From a checkpoint of a small transformer trained on Wikipedia.
Size: 15 layers, width 256, 2 heads of 128, MLP 2048 tanh GELU, vocabulary 1024, 20M parameters.
Architecture: LayerNorm before each block, rotary positions, biases, tied embeddings, normalized queries and keys.
Training: a variant of Adam for these matrices, 357M tokens, 10898 steps.
Each number is 128 + 32 x the weight over its row's rms, rounded and kept within 0 to 255. Layers, rows and columns count from 0. Numbers have three digits each. The size before them is the row's rms in percent of the matrix's.

# layer 9 MLP up, 2048x256, rms 0.0546, rows 62-111, columns 64-127
103:107066111104152146162197182119142184177108114159106129136089071119144162112157123102136169117055140131137101154196156170145183107162160164114171109112143128147140121110086150151157149182188103
101:127106134056114151086125159144155197160135064134114177144095095101147177177125068150117130155141104113105070194159130119169094130069117110206116119104137135180138119114090165131151118214114059
097:149066177127150161179121165132147125093097143157105178147109160052159119160176155157088138141155107137052075119157120166173147110155109066167101150123190154100161113139091102142166117172123169
104:114155117151108105099104130120146150213153131115138114128093076101151090168122133153101142098129175140201157094209102105130158091136136115146182171166125109164107118170151130162092139092150119
107:053114093167172123135174121116070116101163093150176139140126106061218117181114124153108136082135117119093163128136129154237150083167205103120192147162078091058142149123098127148095153133078122
107:131129079117167151117127083114051132155123139198152130131099098069122127116123167112155083137067178099042116155146157083131092144150102106167118151142115089100131112130178152136122044139097159
105:151093180107124167099137168117154134111063149146172132158120114118141138171146156114093071076077097129109117128093096148152164112131150107073176166101136135114157164155128164109137134132220123
100:072144151138158155087156151076042185155119165145116121149156078142092143156206140122133123077084163184107078165103095175097118130115172153092166091132111079099115108134095129121117130102145154
106:147084153114100158091139049068161151125079143125122135114105097115113105122141103127099125109161142143117116160156125177141128126182137145153197144108084146105133121103161106106092084157158115
103:141093051121137158119133125120097151163072125172114139044082131101090124104154130123036137124139126190137162151160108153148147189184141151079105160122153068135153075133116142090174121175196155
098:128108087110127112127132092088137185125088173131132063147066172140125160130144123109092039119176112164165103186152155113121122127209145146142107124171118108126154118162132070151147150193133056
090:139119156134222126119117071120153144154097108126190128112111146094177133073110101118117106157124068081124106161063119153156059167124130185067168163132149105134127124133141189152146062121153060
100:115114075146146189139166113106152124174144113176092124163098156104150125137118168153129101089159130170082160154169165096116099084097204097106130170122122072069135120103156112199123183121175165
089:116084118186126184180093133118160093183106136117133148095163108122124099119177155128103129116111105117108132137132100132175169101173182126162114126144142104119140148146153087111151060114160130
095:093118163117155147118103190105128094176126097146107222095168121139139101107116161145117174128142132077124113230161115221043187129111127104142125084107134116114089147123155158200126151090136144
098:083135108180215109115173137152065165175125088119140124122161101109138197132134181107142059115163128096125172177121111106187131104114122114082186142084180126128132096118140148163161140117114075
098:142127123115143103154145109116133142153180127111111082088132108113149197193150170154083150122128089174095112116124091173122128147101124116103166105120137075111102131096169112179106077080139121
101:166125140104136164146136053126117142120152064110092127137146128084097178103085138196115068120133195193159104116141156105205120105138184108118130123134132116145155143113154131126115107179169107
105:121146079148126117123149102104167126138137121117183098123142126076105175147170184195103114136093122183157152102090103123180169163144160156107126144142100081142104114109086157132125159140100072
106:158109143135088088095082129131148158155128114153156153166106116170083181074090154137116072102140105101135142144149077103138088129134106142094144084117114097143131139159184158155057122145134115
105:151102133110164106115103151094144106113131105140064159166079115164116132146113147147130145096081141134132131107141159137161065146147191101153104155163133113107137134128095171138180142137148170
096:119084078157136133085107037127102119178086110140123171095138139086096122139134108148144135085158150170134112138153195132120117134139140157143104125131150139172133156106126164171140068105149121
102:121124151139174126120125137174083121164087089155112125141106145149160098158181099137112077130131104141144117159156155119181149145123103175104197113172086084172140087152181181102106107106162124
107:127086118077182162136139119118119114063061097158140130128162136133174140113217171117097083157101123083170079157154155112135133130181150115081112103100151083092153095112077137193153136068174151
099:103128099122168088114110131153139173117068079092152085201101119116070097138116111139150088150119127129099154167183062161184173092103134126119128125098112144098148100143154157121094186115221168
096:102092121147128174106114097098165184121191066154151184144075089135136152100171094135111160117164105181100179209185122110070139131148137101153088110120123086052137154111099140172178173082153122
102:138114124100123163122154157141090145104156107131135079151165117034148148123145155150135116045051186132123108177090096100166125138102152154119125117122088099127177072140085152209131122148088152
101:116120126100129143167113159071166129097150130162090193086154093097179145184159121193101098155120165150095113116167151184195111173131200103137181118137127129146146098122120108193134091192184179
101:089063097113128121115195149144123107174125153127169100138154168117181180144108091155153128146135149073138109117124148077192073141188163114072111130142122143157208096130118131131110095151088103
103:097138164116142174113127187123163165154057091116195132126145134126129138101160074110102150154166082083156100170121123196119118146166080107092134148150212097116118143157138126130132123146156092
100:148079150159134180162138054122092140096077058174160131133111078108169124097071153151055131145124098142111169117127111141166111109127157166151137115135126111067148180140138098092039166150111131
098:161094116127145167123114147161124160158129084168113151115115151139099134153145131215117116060124155162056087107128138148145152139111110102087156107093140116207139186157155141159144139223159102
099:117134080171099191101111047131102092113160094123168164094155111112094182123170175152111081119123110170157100124139115136224094073139205087105108140124145142144172091155092121135104160138179108
104:071096147110145106066139117114176153102141129159160139170141084106193086113168134138099123094099126109149098169108108161123145149134172151076170137121104151150111127170142113102208091130144097
100:166106174150115152107143125126125223109094125162141148127126123082053078099158140181134097132117134129118111163154098167108107071180169123103085085207123148128122085112179136152066115139166083
099:116090150113130127131101121056129141162112142144137116196169078108121110100149089158112118171107113146096141130124076109178131140133071196122127069136082167128147118103092180154155101133138140
095:121126070156118087092146107194105151121156141202113119099112099104136158089092112099121126162107086114153087103134140151170069135140174156179110150123075175172171092192135166120161123112130124
101:123115131125145156133166077080171141124145109153107150134160157109108119084114095160096093083169153227087125153141108115206108081169180133128185068140157098132138065127145164143075114086086166
098:150128169191197151124151102119168124166109107181169129182123111074149102179168167178135109142172099074172146131170123128153086152127132108148126177140160176142108142116138162170103074090072152
100:090117118140155065126152156112136106136132030114195110176123086127123104116129084104102149098087198149192162175139146145175129152166113147131154147130203130093116145130122149126173143102122131
098:166125126139099134104116131083116117111104040116165115132147132061163130129146187125148108093095146158105078192136088192117134161142122116113115109168155130197148107098071112131142132151103085
101:107123149060144161063135119094194202131051068151137114132110115095126098159178115117127094153104116122114150094165103078146127122150175130142169095189120123133130124170149101135117108157155120
098:100060156112060129074146075114157125173060158157116160114084129105137150135167180122114071107132125133154119130159146128177106118143151211155090136125100103094161052112084121155064175148135121
095:137109151113129142147070131074197165150088124143161149141110078159095153127116055123167106169127134144158131155153139117136174095146117064095144074092156160090137130134131172120130155187101128
097:130125120144102144120164099084090113131095087154115107132097074114122109139114144155181088087154171099137103136144109179107144156139126164116173162104123171151174130144089129159178186112157122
106:089125113169190154128179113147112134107112100170158126173117112113119183101110193077118087104113169148153054138135042119201111141149106125128143139095121160088147142062118117125105126135063175
094:083053143081149195126137109137125090173052108178187118111170132098157149183135163159151134160127131108180108174120147104119122133145110134145137142170085040129188065160147117119126134110129056
106:100150116121130129139157100129165175148094130108169189161089080148115162164159132103114107097120107095200105170143050132139109091162107154137166151131143108110145128112124131106130106137170115
102:126089157151141129112145153146102167154118124143156126161172101154133101131120145122140112130207111115111202157162148112159145109102107150121075142160141118129144104096207101118103195112068185
094:149163147145118162149106069066141165130087109092138152081088078140141110099107098075141129107094162073097110175112124135139118134134127137110118180135144126151168131193136182151115101107130123
# layer 9 MLP down (transposed), 2048x256, rms 0.0547, rows 62-111, columns 64-127
099:165148106132121114092103169087144164151160163101146134144132090022086117069104112165173174161163051097133122164124086090078127184136141151078187149124109183145155184163118066144154135120129095
108:116120109157155147203200051174119162117125116089101091143102127132150102120145133165131078088110138122147100157093151112134170105180169174184157153174152100107160152097098141088155132148158147
104:082120143082128119107127091126095158153158126128168135067098088226115144091148133225161105096191116129155099106130128173137083145139145137168118128134120093098116123119142132138120114106175105
105:136143123108111098077190176108083092081151148079111181083129129156155133104118128099146074066145059138166170179145128124117097176165139183079132105108062093116076182119098187156134140086094138
103:188131129128142166097135133131095092116122148177145131074160152089098187164144149133158136152152070106107109118180140147088101150078079113144129151150114108199122132105140077135079127107162168
107:172158113190093083137125141179130107164107144133121102145100163159164125138102122111141120172055138191128097131121129121083115145110117118121154141133094137115014079111135126152112154092122146
106:134150148116171122160083130105093121150095089102125139123166129133136181127158150167109136131112179115148149146106117154082228125148146146084077153095122136132189111102079120104119122141150120
101:110143178155120136125070084111146121140161088136160101136101157139164085109113090132107073116136128113106134166164114118127125163146137117140102127114136144121050161174162138157179170134125142
115:137127106156093093122154111071183136063119081125130133123129139110107138113157175099098069113144161170132097164155099128120039142170154154136119182129052182112131116127165153110168033143196122
109:093142175117151116204158110118110157129101184110155152121120118102143122131102120105055084124125099113157144122186129142136156182207131137079091167100138132115156153157182148143128175176117103
099:072141129176145143141131133105109153150120140091174140086195062177166112101141119143155167143122132151168172105095124140133110094090059160071111165082063208086086098134099108124108104137125163
084:157163112074106101084165193114088099103118102093116105098101134089134130111105094108184124201143122068124161048155122085168163089166094142103134108148109143106113127125131135126084148127081177
093:132116104168127107148178172164150181079107103116156140063150121139174119152097133127122127149112125101102135062070159110113147153137078142165100123065110092158127071133160143115157111091153092
088:165157126148147070081150141082156159064108161128119169120114108152104103184095055126188074155116139163156093179157134137182121160089091165141137111096123079166136147091077120131147170144161079
091:173112093129123145096133123088136143104052057157114112121125143074112107118087123114112166139091182125136137110104140149084147114151132156105121168116197166130000142109077093080098095095212129
098:130147102125104188145127091077101128130106096142132144086129127118167097129122115176170139128098151094113094134060095168118156138084134122135055082120159205164179146162145155138103117194138194
100:058117101168099156089124151173113159186110160159131160146120130114128133072110091116135121147122109108098117124101145151129089089165129072150132183141181128099002122207133118120165133160123092
098:134142093082136097112103177142095174104124119092132140137149096123113183157112071163118158163102102156152169126162072110140192125105057163146130166149103162147104156128141118172165145090095136
108:117139174155121155112077130130114136120097128135120114101117173106105145106172180129119177130138130086099116193101192117116122223062156138116140113068166063081000140154095091162122107142130174
103:108173150085115157143240143144160130177132088185144084140134111104111166072176140137122065187140185132127117128131140167117133176125085141064142205127131148110124119146074218117119167053103139
104:105156094100125100137128146186102134143158133098069115114067149130173132131106102150077185152107076143142076083100145114116087170171115164128166122140112135128072148145168122134102124133125108
095:148145148091069139120117102119092218098110152108099097104160122177186118129084078072067098133092124093068174109133131085190143175119101067149146120123165113099188130083072135097130114132143146
101:115119177094128096159162174082121151084133135105061124110114102152163163073179148110132132185122036136158123113139154106131099207126204116095117106143102106135082071133138143134107111071145158
104:150067103180150051143070140199090135141148111111110186142142109169141135130134076134085104105082188119121188113128114138122099117164116060162108114178170070119147157126106151148172141128143107
098:106122095165124069137091128094088119113053125109118181181095162154121060131116128189135157100133144088116145146041159132121066089128123114149166134177101188060186200164130071109113135139126038
098:135168132100072124141108091108153102206099144134085050163128188155126176089107074078094167166103128045109074146140096134114169138089106137138129143106132162153124120174179170133136079182153168
101:153076127132100081180143091162149108122151156095125124132140099112123118086104175106182105129117177092180174069091084164096100080089165121109159065047114183126132178194111160117149159117095143
107:138112174123122135067104072139089128136147145053104150127160140092067102084121127136109102086087113129100152155171112114054095153080131190211165158146116127215192171154131170229104166091116117
103:138123137124083122102115133033194128094170113096137151130099083114097173144162105156146081140113126185096145149182091115124148131097129138132171152106126172115130144164086087180116165141131138
099:113145148110111120129120140147131152132122063105201083147173138074135115131162137132121073082153159089139112121136092088072085120087126134143097080135080209109112114132179138127149113149165112
095:130105146124126112113085168146111148109080157117116130112141144144138151140136128063116127176096118120105143104126135109181106192112139201164096140166157210202165121107127117135073138093052112
094:127118179135127171113139135129172102159151085142069150114130135098180110100120096121071108140115178145124152156123138179143176094144126138123082127190139196145142126148075104113115182053111173
101:121194146098087117127069184109184124132110203169120081189127098190125089100104098148150159137121113111060132158106174156136107109182114187162084193077116150090096170070152155149136137088128134
113:110136114099127169103127096161083108169106155128156117146101154155111113115147158100085113126086086101103105125102056117061170144119139161078138109146101134150058173101159187133186083085090026
105:154110097119152113170178100108149098128144142134108144101155164132143148105125126138118066107125139136128097144107074124131078138106097132064125092027150107194154099084163135154107138073173091
099:148157126123128184088126151096111132094148120120124182102129140131134079159090120124107112155076133084124170114095119109137172134117144112143162066108078147127181153203180101176134132156124130
094:112127137135067153181110149096102181144148199121144141196164155119180124131152117144170144167133126103184087145110135133077154156159064107100138135159102123077223122153124110131123148105169142
102:198157056139146156159091116102104126181115192131149135150146167154135119134088108103127094115155112124113093147127116063129114144107160155109096177169114167178091128087055128079121097138098126
095:116082092192130118106157167127174135069131142087165142114167165134097112121117127118167056096126078119159148124087159122119162128186132149186125106156155130135151130130128102112131160149136111
103:114107123185102164115159133151113124125083090133114140081116076176129117169155123094193105101121139118169141099143109127150089103152151132036137105075095123148171111167115139143111099093139127
101:131117094123126205149124142145158091126129102124163185080118156149121105079093130119086144166134148154166129061129126136071115160088163077125091070074120164122089112109179183079099128111111191
109:122149113232179168124109107166122078151124145128138114159163170149112150142147139151151106138136106127139110110131191166081138148097117164135163120134114124147147114154100168110145098160105145
102:158110201182176063137089156138083124160126132074184105128073107074137134150073150104064136134096136071096147054186122134177144096101084163106166167168165130100188182112152088154139164161111142
097:116102102168159122114159130213090192088166134081134080156173175083143140183107129146134071087062113115155111111179105093134065160192169173125105180121134098137200085143139067127139084100147144
096:133123106056119077105136143129150087109124129093132169076148060202067130156169141108172135113042122066111118115100163117099175171125136135184142078148151161099085101106155092137138139121143120
112:105158171088131183198087089106122174169151090093101107104068125161164069064163116174136090099137189082127132088087101124109140103158123105157124109136088166106133084114102071141088094118119143
098:179180117140123095174156127189165099135136094106129140120072090104107089064087093129114131141093131073090103084154115127143157125103126135152152116150132146089183122091143120148138141165028109
118:088087117127111106157144124130163053163109156116141157146139127145194177142172126104170110132120125077119092139151108150169156102155132143058110086098134114131223125162166111137125150137181081
100:100122068126118173100075137088137100156125135130141128102139131111117093151128163117205136060112141159135152099100114148106142131067080121153150159139124131125163156136161172094104116140148191
089:151109151131174060027136157131081095092112064177114107122166169117132138152196141193115091105150137161087150110091145160076111150148075072142129082129117132065128092136091134096088151188119170